config.toml
num_hidden_layers = 15
hidden_act = "gelu"
norm = "rmsnorm"
norm_eps = 1e-05
positions = "rope"
rope_theta = 2180.0
init_std_o = 0.0629
init_std_up = 0.0629
lr_head = 0.00502
train_tokens = 98470000
Each number is 128 + 32 x the weight over its row's rms, rounded and kept within 0 to 255. Layers, rows and columns count from 0. Numbers have three digits each. The size before them is the row's rms in percent of the matrix's.

# down: layer 12 MLP down (transposed), 768x128, rms 0.0832, rows 414-438, columns 0-127
# up: layer 12 MLP up, 768x128, rms 0.0995, rows 415-438, columns 0-127
down414 106:110117155125091121163164109144114136181112073161067130133086111157111163149123207199125112108112081110165140149196131161132158100084064099077111093118140197163109127120129173052177119132155100150131112120122139138215154143180150097149154114115105132177111124122163150118134064083085155143139114156104131092117124130134161178155176101114095114165121069162136144176146149065137157121135
up415 104:147142180110092131080151106101057145127154130129134179200114107077123064163125154215140147108107145120164077147161121132122102144148149127187112131157122057108124108140108161116127215117148128113153097157098135105151111156159107183115134072113156113157127083146141126140209099101165164132132114160210167141126125176115146181146165121122075126139187097084129110129081103147131086165143
down415 097:150206132111103124126163116105088116124142150163083140109086118113132147188099147124120097160176070112124085121128144121122119201172144106147129140146149115126108091119135193232093104102063112163122186144095100117095135111135187154115143143139149084102110157109110143156136085131098181141074158110085160132114124075143154097163155105134135108185138201163116123074117135048162173090160
up416 105:163100127052118091137154074106144072144195083150125150125151171117125136137177089126165133181168085097085141160143103130134148140150108119130088162125132087104160111081174168082132114111055154133128098087140130151092169162086114142138170131132101085132064133131109143172128128142136123059098105153152154143108106076088111074156182047081089111132139124097168049141124088107135099149112
down416 110:182104122126094198079122096104139081120076131119170104083115086112153140160126151148072144136100160150144182138111167169106104115089069150134105157158120126135159110087137158162038179121165165150169124079120165120150091067097110095118168089166152153094137100093121145143157125150176146131119077149187126167151139150166073064123148161085126096186084100139164115154080101114106126153146
up417 104:123168110146138159112115110126199105165087110123151105147145116184126136129161128150104090177146127141136104155120198171163172176139106091150142111200107171109159098131172081131077118164074094146160151137151118099141141122057109079162088175154158081134123119108098149100222153158124103124111093163129164130099155031103136120195151127145115139170108140088136144129159103124146155194092
down417 099:123114133114140078114079110126058128163132118142163179110143088164137131128075053091113196099103099097096130098123110107168081096121129143099140147160150121178140103147057174134179136077117156103119180138112159156069128175080141145116165108149112135106107106165166169167089104092103119124148172153134047140127143175135105165119160133176174158123108122183204114129093125140190091150140
up418 094:098114167066134130151172088183075123108094144110150150159109146179140092112154117152111132103059136093081122117138144139128136105169164125113128100112141142116114209131165127140113160124128128126118149135093165081148149158116098172055121215103121132131104095171115128160173202142167086165120133104135142153074154104115152129064171165087168152213140134096134115070139094176136087073142
down418 097:084146162157105130065121168142131110161144100145122137159114171137111141122130120085159184130101158108140108132126106090188084138172176178152119122107089130168119135095172140137081119071157143174145057125184129144102185066102158163128141006157104112155101142148098147100132078136071121147180182107078099099154122105119162145154097130120108130091099068146162133150076145139137172119139
up419 100:127131073099179168107141167130140090107164116071177113163119093179091088146144123111136081171167105168128111112089194089104118130137126127188104141109152123110128127179117105164083207168028094070134088118110168186111120105204128091161142132169069135133144140124078141128100143160135125137131136151141125137129076126153123107101124069133102141108061111086109113064149095132164136149124
down419 094:185135181147159154160153081078154105133102109110096132128206078151123183118151113130087144103049098173069107114106125121139151128151077108118071118163142089134092135199162187119157080136174126169104124114160180120117151139116136167181107106125116191164186103081187092159159096141148135121153143136122157096120144110085154126163146166117151097134099116124181128135084086087088101120166
up420 099:185104151168151175131143132118142096164176087163210193133106131177098112141143079088141062139118126161186128157139160167193111178116129149150142090103124092135099104097156064084118102115095092148128104145159195124157140057099117125183126137071152139185115152137107124087174141110199138131130144142128131167121095072087153170169112160123125122145176087147124095113141124171111096105114
down420 087:080112082149121134137152183114156118132134134123119147104090132071171155149098160117101137111098133140169168155129146111153158144151103149118125104148140155063162132110114132120121071089113108135152138179109132182118125132142119123095137170121078207118088156102174168168126112077126149124137128128158120103101156066189108185103191082185188095161123096135096190139112164071205040113090
up421 100:144138117100150100131175152174103152069174066115186170069103146097145120133182093129108174157071152132147111112096139117124154136188111179100170183120150107119116137153096126116140116143106133065111156142186139154089118139121177130071175157112178181127112127159154169106138174131218073077147173107197118157105184163148168081141123093131105150091120081119147123120139157135144122146122
down421 093:137126120108118141155079085133175075125112122095106100137112144183098198164121110139144157114121142078091095163116123110114077145124088180235131139099152128115093096117131139154065188151115099199159100092109134082175174132168087090180110133098089108129098154093115151144122130130093149176158139167100182123156130096099090135148143141129181108112108123107092110154175195131064174115163
up422 094:042194133129067056096114069186098085084156135136187159129194130101151153144123169124075098144157098116124188128128158140112063120154098120195165123164143128142112137179160087090141138114135110187124152142098167122163117064153121116129142110118120113113145076097075140098119115095181107126139111180148147176108133142106152113108088140092179122081168092121125125161109149132099100159162
down422 096:108172141070109094152154120140132139117114090145141154132121057069165127146063108125107168169119118139117067156082085140103134127134140075158088147176141075109105147113142128175105166135116145096150131153144127090183089129190136164085109051144173161102182096084125133185117132147116152151119125130080111092056134150152077122154123193114111146106115170120179118056080176113110080123124
up423 102:087126142132128127146115101195152146145149123101100193109124125053139121180125121179128098175138120143164078153151151108156162097111120154105145096113169161144081086116120156142097152134149078087150199063092151132083131141170126094147149112097112191145164078152122145124135138157144150131177074140111176109068074084106106096101158112059122093117127042148149096144063127101078137095116
down423 098:169130140132080142140124081094139163157089134155173163048170125179191129166124160060089107092146153081125152115137102141145096152137152082128090188112091117114093065133172131116142096085112169154092075150151163166084097124106099090153108144130118105138126163175146174124116121169106135090103147147119082064167173138141146189143116135121189131151148143137157188121195158163108087089134
up424 108:104167144088116100168106071109147166076103055131193129155100158123191150169123128162132101141129069198103128098137112125123167220125086153163154153161164141088175078144158108151146135159101121152134125174161103168176140086124065143152117143154138127151129129151123131102175091097120098086142148185120141126162139064070083140152157136091161104119172091085137135138144108124129072181137
down424 098:148162145167129137118087108172115158178156130128073154118131125189181112093130097097135094143168119093143181132122146047171171090055168144164075144113089067142129113104153112145138164151111129142134169113066156072145186135118102152107143119135127117169166147134121152181130141205113146177123136151126022119154093125158135137151138091151138150110081129111119113092104110175135198113086
up425 100:113143119185121117155149077096139143134101077142167088126121121150121075154109099108104075155087114187096145134084115145108085125122102167122156122167169119150118126095070093121123118167096106148155137070049080151129136108076093137124163073117087078181170155100159100081173090165151047163133065162178106169156092143101151106124138133093142149153156178088147150170107077116109108109122
down425 096:153132141134106137162100141163094108181143115128152143145151102144154186096149158142138120132197172088140138121110094116114224150175165104176124093094088126080165174140122125142157148105061160129145167195149155163091152184132195161159152195071156099102156125093114144133150139176130149162098133147149155130074088132075141163204178150085135139117116121154126155182157147121107131156160
up426 096:046155125154085099122077099139207164119187132138218155083159103098172094117145119140089079147126127155106165108119142141149124167168124121132125152075126145099177098093133147174098106118104113111084118077165176140097162140190164174152161095134124116143110122113059143109130118143120114125126143154150128120128155085164053110166069124181107111126102076129137087162105111171118107149053
down426 089:141094133214143144083181189109122117113145157104095182097095109177172156115080136149156113127147124133133101139164120161146091135070167160105147104151146116123134140113105100148148157146161104160084047169107119103090154132094179103106149051194102111172113132126170148169077111112080151128151091139113122146080100131152145119106153195164128106127157152088149159104142124070168178140206
up427 100:090146139073135135053171130118154160159106141137166109188149102145112110135125137153031119101082150128131131119115209202111124127153084095160138128209146118134132145161120116148086135142132138117152153155111135132125128104172079135193114123132131110125066061142162160066122123122089119117141069186176129141116155128138089149100164120098120072149158090092072128142098073104114166066098
down427 102:203094144141196107139095109085117121151140069139142086082126095113123121101129078172129108152104082067158166107070137108156137116126081131135142170088097162117108157132130202140106069221095146128126143160176114150175137132136084121065094129090149121090146150132105127132107084133126136106139183118098100062099098121163105113058107112152158135162071126115097105076143166123177099137096
up428 105:155145154144133162115113146149124122132160118096144119081148104114116173197168081100151109149080114145110152167144132069105079131178080101126116087136146134117149088145129128199040149106082155162140099124102151115190155135129131110086131112187149145102107123181142118160090121147128065135106177167155147139123047049085086032151126154102150138114140129126169091153060123103139113144133
down428 104:166201116164114102129120102122160127091133112118118201158168113109158167128130142135124123160104121211116086141224105123162124137123120114175153157163127110153205189181147160108136179126091128132088166106164129188153152154098099164153090152101079122121166169152087116111123125135068099137139126111090098124142130121172126175152048154164082136143105113104173115145178066082115139126108
up429 104:130178112095081152091127138123130163129155093126156191126097148135128177120180137144123100137079111154179136137104134134114136123138106112144153109095146060198074143124139102180145142086139102137146142192084122064129147061149121137122187147180183104069128134116068146154143146143178101123067110109167153171104137171073146168102160109152091114147165157093188079138149152070113130065120
down429 101:094121109161118137181141108107075073122114151138134136110100111072143127172104198131110122166097121154116125154170114111120125223134147099109112157176106123123168100168169168121106116155127099132104124151149176096133135161116149188148099100083070131197142068162144147093065179119117108181112121106146100197195111149130161192105107035113133139145107097093109116137096169121125147121087
up430 098:083173154120054157119123078116207125116175116081127157110132156134121081157179121098095042164113146130134133166108150105145052149172114086090095116116121045143196154086137156093132108081111149130179101080124147128161145131142090083154117145115120124137155084081162140080143186103158149113142145142129151134153119060098139134165102068136101172160085139133147111148152137135116086175138
down430 097:156158137167194109046145188101116094216102121163102148154163133161156140104123086171188176096124104160091166091103130123147167141144105123112149129124137103111116123097153102139133128124103109124135156076119125123101055180179178135085107029123089136104128155098149125158148060116132140184165142155184134050089099137152080112149137104107116106152133139139108128109101116171127103118083
up431 110:080098071122159125161146087127095112141131141116155139121120116174135151174154185109144098108112116141163152129113117197164124166164064137110171136182136110128145122143121156162111083117093140111156191117145178153149067092117133113193152092154080124113140094144148206131144160098184140120147103141156172197105071057103090097127195144081097158150096134088108120212113142155114104136108
down431 112:108158065178159132127042153069085122164116094154143148147106124122094177143167119157140110092103120116133153140150139160110096175092156215102155147145156155138154176061109097129114121103095117160111125128099110119149111153150107050131089114132135111139089107109129125117129212205122134127151086164164167102112067101163159160152173134092105181141080120093152126182095106106093094174125
up432 098:097172110113070142145163078121062112092155061132103207127084067139147117148110137137120111145050130127089090108142138143113107114184168127130138184119145134097100155028095155130118146127128118118187150086097141174129174142103077105108151195170208146134146102117128106122144150104147133118104122145165114149075153167105144160111133120081145110060183148174151109176116124127106114122117
down432 092:110112130078197092185134117174136095111086112149103114104136120115092127065146113144084111114085065146098168074183152149107181150115070124106125113157110131135118140120094117129070122129073137121099115137159157129176165141153154157109131122185074126152112165096164137161110161047076174187160127151160094106138134040134084163122136137085128121127138130148095128083184077162113174170124
up433 090:115165119123134147099147158154120132106130138110164109155180058100127133154156140154117129153122150171123163102110149150128136107160118126145145167102188114156220124134153131143092135062073127095102129094106117166143089194132076183133138139110140132140062131073133115124114184144094087144124178165110080133182114098164046067160179116176140161107094107107141123134089032135160125181137
down433 092:114187154104120128157114084117131082169131111114100141112139161098085123106092100121121123078166115106110071141153087131138116120129163158151115142094103122152120151104076121106119106234168141157146078178176128146123156165127119104091149145142163109167094174196122134128121088115163173124164193100126106130121133125076238204173125063136104077135115123165137112130160176139188111122129
up434 104:067169115091111157166116062106105055166146152107100158122130125114127052099111092160082100146084098106113135147155105164183155148142152060179201141163132069123131145165132101115086167140128160161098154171102180141169132115118150123102172068128181079146110140124150155091113094100157121133158140121184085147087122121096072144137137134134108145098077069073165124102107152141092133097139
down434 106:112104074101122189186168204120108101194117204153098132106095115143131147131135147123180115143131132122150137095137101139080114101153086089142158091164102058151146142114136147173143116094147115111087107196078154079102128157120140161117147098150154126123109125162175128127075100178142155117108143167118132156155156129105156117121073108215150129124111156126105044159191095105045128131133
up435 092:061167152087161091133095153149163053113120157152110134145138120111163116142159082159107125167141079165118111092160116061159128173117133151147112145129130084143173137087162120121148213151161126126074168147118130138117195086150093110131171113063145137102116140144189137116148151146151167109140132171163144193093120088072117103106138098127115171087170054143082100108146109129097134040129
down435 099:173126139075166113161142155070113093146072132084130117106104105153183077155121123099096148140160174133169058171120127153106132162131121156152120091169132136067165104108121087137142168077077130120119085118174068117066145153133154154110143137097174088125129124111145142141178094105117113090127191128154144099158150193240125122111094127178154179128129143116147121094114154173064122148105
up436 098:087161091113130097176139098111125119140133134131186147160101114146176117095193045155128120118142076104154146159139175132142097189171133137145149103201131162113135097115190151124082115128106164160094091100131136176099170211128128104120124099113142137076129128134139147112166164137118160080154168188125080081112097090156091093134085094118127137161161112146121123134090030141091081144077
down436 096:145106108111120095130180171151101109148147140147086180165174089177168145183127166113172090093138104114109117135108097118092161136116162171093120107060104113161099168126110110172164156184088059140156131127161124124156142113175165146096158066145164102136170114209082104106125141133144069162176113139136131127125130156100088107090065066205150101117117102109140096169164145141127179092114
up437 092:179154135147131120138124091110089114114122129126091170146090140156118082196151148123150140119114119132140094171200072145163138188139105141138184159144124131105085081141071129168121160170169117121137065117039101156083131136136097105155141086186143069087102119146116145092214156136172105138162134137155137170108122150108201179133163119141096133099202118148149066115101108095129143106102
down437 098:126108111124132191136134140141076186128153134110114063193082115092101162120081169130090063086138126168153154130114151153138153124116117133098144056118146170138101075136126165148179132086205125162157116099174135167145145151082147159121135145149178203163127167142168134161133129135152171140131116177153164120120115114141132109183102197183190130121137167154093154105069157116168188114135
up438 083:167124105151153132140135131127144177161148111103133130148131142212123149163112174112104130133135127192220105184138194155170099070140102165105121086119086078060117075121096150085091150144166094117115149128123073080187110124106091093141140119144153121114090164116082090124178117087113110098137095129153113098157183123063161141109109121077133178121132150110148126171075141095184133139180
down438 092:138136172113125188142169124055107138094134107144141112186118131114113089089118083186152119130166137115061155125114106091122133153098130108134087134169123129135117227134160126173188151121090189112123174099188154118078090144129173150135124136096179162170131171153155153153104162127118188150173096175163130112151124174109120149171124128181117099149153067187066115093147108098130099105093